From a checkpoint of a small transformer trained on Wikipedia: 251M tokens.
Each number is 128 + 32 x the weight over the matrix's rms, rounded and kept within 0 to 255. Layers, rows and columns count from 0. Numbers have three digits each.

# layer 6 attention query, 256x256, rms 0.183, rows 0-21, columns 0-127
178120132145116132119144097125160131145161082182127149115163141115149172162113095099092118082112185102133177160130153157091119115093118148109114139141081151160090155113177146125103134178090157119091069165117116143136122100175151167127157148157135134156089061149120106118120122106102136124136094164141134128140124147126123124128110085151112098071078100162096144130119151126117124137168
146120130159143119100138118147139108117147103181122134111165097092147138151143099114100129110106119110147136105172161166131122125133118097111130114124118132128111132126157143130106132117113127149118112140130091139143133158163162139152176151135163120158134112129122123126131153129163122128134103161137119157162126170147137126124120072167099140086081144161072115110165153113118143120157
101127091067177137119076183159194089128176155168112123117122122056134088178124148119122128100105085119169142079150089150128131156180168142103127140093127143138114052174116110203109154076062132122148107182107116173135140105086131128202159123152150139152157102140145112114048152106158170167158096216115160147048141159139131153129186156111067173139120160147096079125135103160098104145184
108172142101162111144194182129142164141106122140110098142107153120123151155105134117148163166146160167124131134082184116122147163097123158118104088152112114154139125150138137107129106156089119148131130143115122122121139113175077142163144179105120098107159141114150129090104157143138076153116195085113129103136143084161142124120159137133162199138169099096101088148059184138168084157113
114182132096166119102114074153108156097182118151090120154142117100126094150194111157185115155143176194088141123137154143118133115131130118107112092127102088126139128161152124104106166144107149118156090140111090121182118110149194149157147149147111136195167137134089157155101150106089160135119135090132113157178173135136158139105110098099164118147066158103134114147135075147149145147172
124072150128165151149105116152111116116105160120077119141153102135140109133163154127161116147141121141123101110102147112133072101176128146151126150138151101098108141145125149185121124093159080137124161123147113094147128132070121121106141099103123127101111117114162103147147156141131140127114112113173157113128184141074145107147144132154124148133120147142104122107149074107196149088104
146054146105125162138114164155125146134163128139112134104139094124131123142120115122126180097134166114126156132100126130044110152127149148115124149157120119172138138171135128180136085139126140131116126092106123138117105142131159147098118120146118132109146105096174122114101110116131135166117105096160120142116108141114140107122149148148111153113059098122112079110166121158134109099156
135142121138149121132160137063180105140118113155094124137138167065137152154077151117105136111143140099132131155154132144155164133111119099136125129153128132126055135100147149109150130072140129135131148127114123168121111162131120127126143144104178117139118074149137104093103142159104095113105151144110099119121138148124105174147135130128124199130150110122081130129126147104165125108139
100126109136085160121150132134126160120109119051080134139073130120106166139138138115114139168154158131141140173123138094134112147207096150131139176097165099088105122109079099123140135146111143117125172111116168132101137062091128170115110108183080122165075134131087153129136190137137122124107150142120121153127186099086214110140110151157137136177099108094135145157128103081126067141096
102132169104112117107077101072145126077124111165089113134153110083126151145149149166151123140137137085130139113132109101153090144145150103140123182146153147060109169153130103123148152095163160141174130119114101143151127131062105127180110143074146098168129115137174133108082163143166176122128135109127136117083115136106099105122094108142086144169126225112095146072115090128158152111153
080062139130075101098186168171130168111100187120130104141120117187153109124102109164125120119097107138167137133131109076182147124133134136169127141081144143147108140156109110085164134150139118125132143115151144105127089128150113099101121129135117126129169132084166124167090107151150146125116157109126149127116127094150100127106135141139119132138145132094099145202080168136140148138145
097157169108171138184114158156117169094154131111129193144133159143141139096127149158149139164172117144079148118104185108096080067102107133118112131141123137121074054122119126111153133087104130154123143146116146140059101143142128144185155107072130126117162117101120118114148121127143127175117158120120113144137139198150121190116158120090111136079068105136130130122135122179152164116092
098138140136180113090124115092134072082167113108175166176105179100140128100123161117133149120112130062114139144156129148121152181089140110130066117137104234114146174120100079125149181148095130166119145097076160118110151210167153148082122090118134133093140188159108154139130128099126140165151111090163132158159120154163094113185096113091142126123131192143101147113097140100154146121112
109166122081188114062157153139125113153116108171139079082158109092085068110087041095175118162123120105120192165151132172120158111131182067107105100151138150142139106117082123134164176124162152127090097110151136079179098134131128095162116104146128116140141111150128121172099129141118040109116154126079113071165133117121088118153150133108152189107097184063131102138122123114122149148174
055150073154137113170171128111191139145143148155147213132138168176148143085095136141127142149127132076163128123154159092093163123126060181100107118114169150142053139104087122125113159139130160134139100146116121104071168122177120148067136115166112104119114117131116102134138189097157153135088185167168108188110167112097095121154135091108101163143014131154124116167096108139122148116128
037134141107135115119110173119159091151177138107119100125148136151061136111109121102196143164163039160134148078135109122117144124171110128126197117140110231127158125134157131105166137164152154104056128134141122146147134145109155085156079125168097157195123123162104164151132108102143097206130136127111167085146213205148173131127091127098118126137155142103152101118152166124130094124034
085116154122101119096167139093106128132172149142138146154119138145120140134157127086119166080215113167123171154149120170152124102148104161125174140115142141141130166164154106174129148121101091121114134168135118187132057092142116138128135114167108139088093136118093140123130120149123077156127135151101172120161169111170098123094096093156068189119124120139076133152134164103111099187127
150182165127147074162155141119151174130124097081157102151136127160160096152156157130123159140159112102124155131127137097130115129135147136153115093071115120089074111127094094120135138094133125111154183127105157148138169167116066121146130138106168131169119143137111131142106122094100077161153153155068173146118121162128132123125176125119132106166134132098140159109063139117122122133159
125175149101090119083158110111107122175159114186148134135114149103103148140186094122157130085162111185118150126069165139140110149125090136159169095151188102137115126145166133138142109143105106091135101100151104100101122112130130113149090126075171088095114141195149135168175134143142142147095108154143071111202107090081111127050086124110102152090075112142110118127158105120077141098147
148150119181098114135106102114132081116107165096155119088180109136170173171128144108157140130097087177160117099148126140144132121101110164147197080102160136105124145139111179121143129167141135140096158186133110177071129163117152128116128136109144117164156108155050081050131144111148119156162178165098079146126147223127197105084076098126125116127187121162176152119081153119141164129127
097132150124093078103136139160102123070158155125111134143104168087117105132149127105158151157099131110082045168125094073148141100185107130145104124102157167073136077122089097151129181099076162135181142121155143115065170111099116113129084152119140151183099069145140179176146103183150134127100054075094091103118114109114083125150112180155136107153178125115137135108163129124143112109109
196179179086126171113176103145103083129059169081162133091098110155157168063147105156126105152112116192151127108104173153170112103060143037111149120142187099123068150120079081135131172129156083141132128060161133102126076069141144122129091168085159068144159084143086152069123122164137144134095173125052059138185175119117092102131136160100116101159102145155144123106169128112148145141169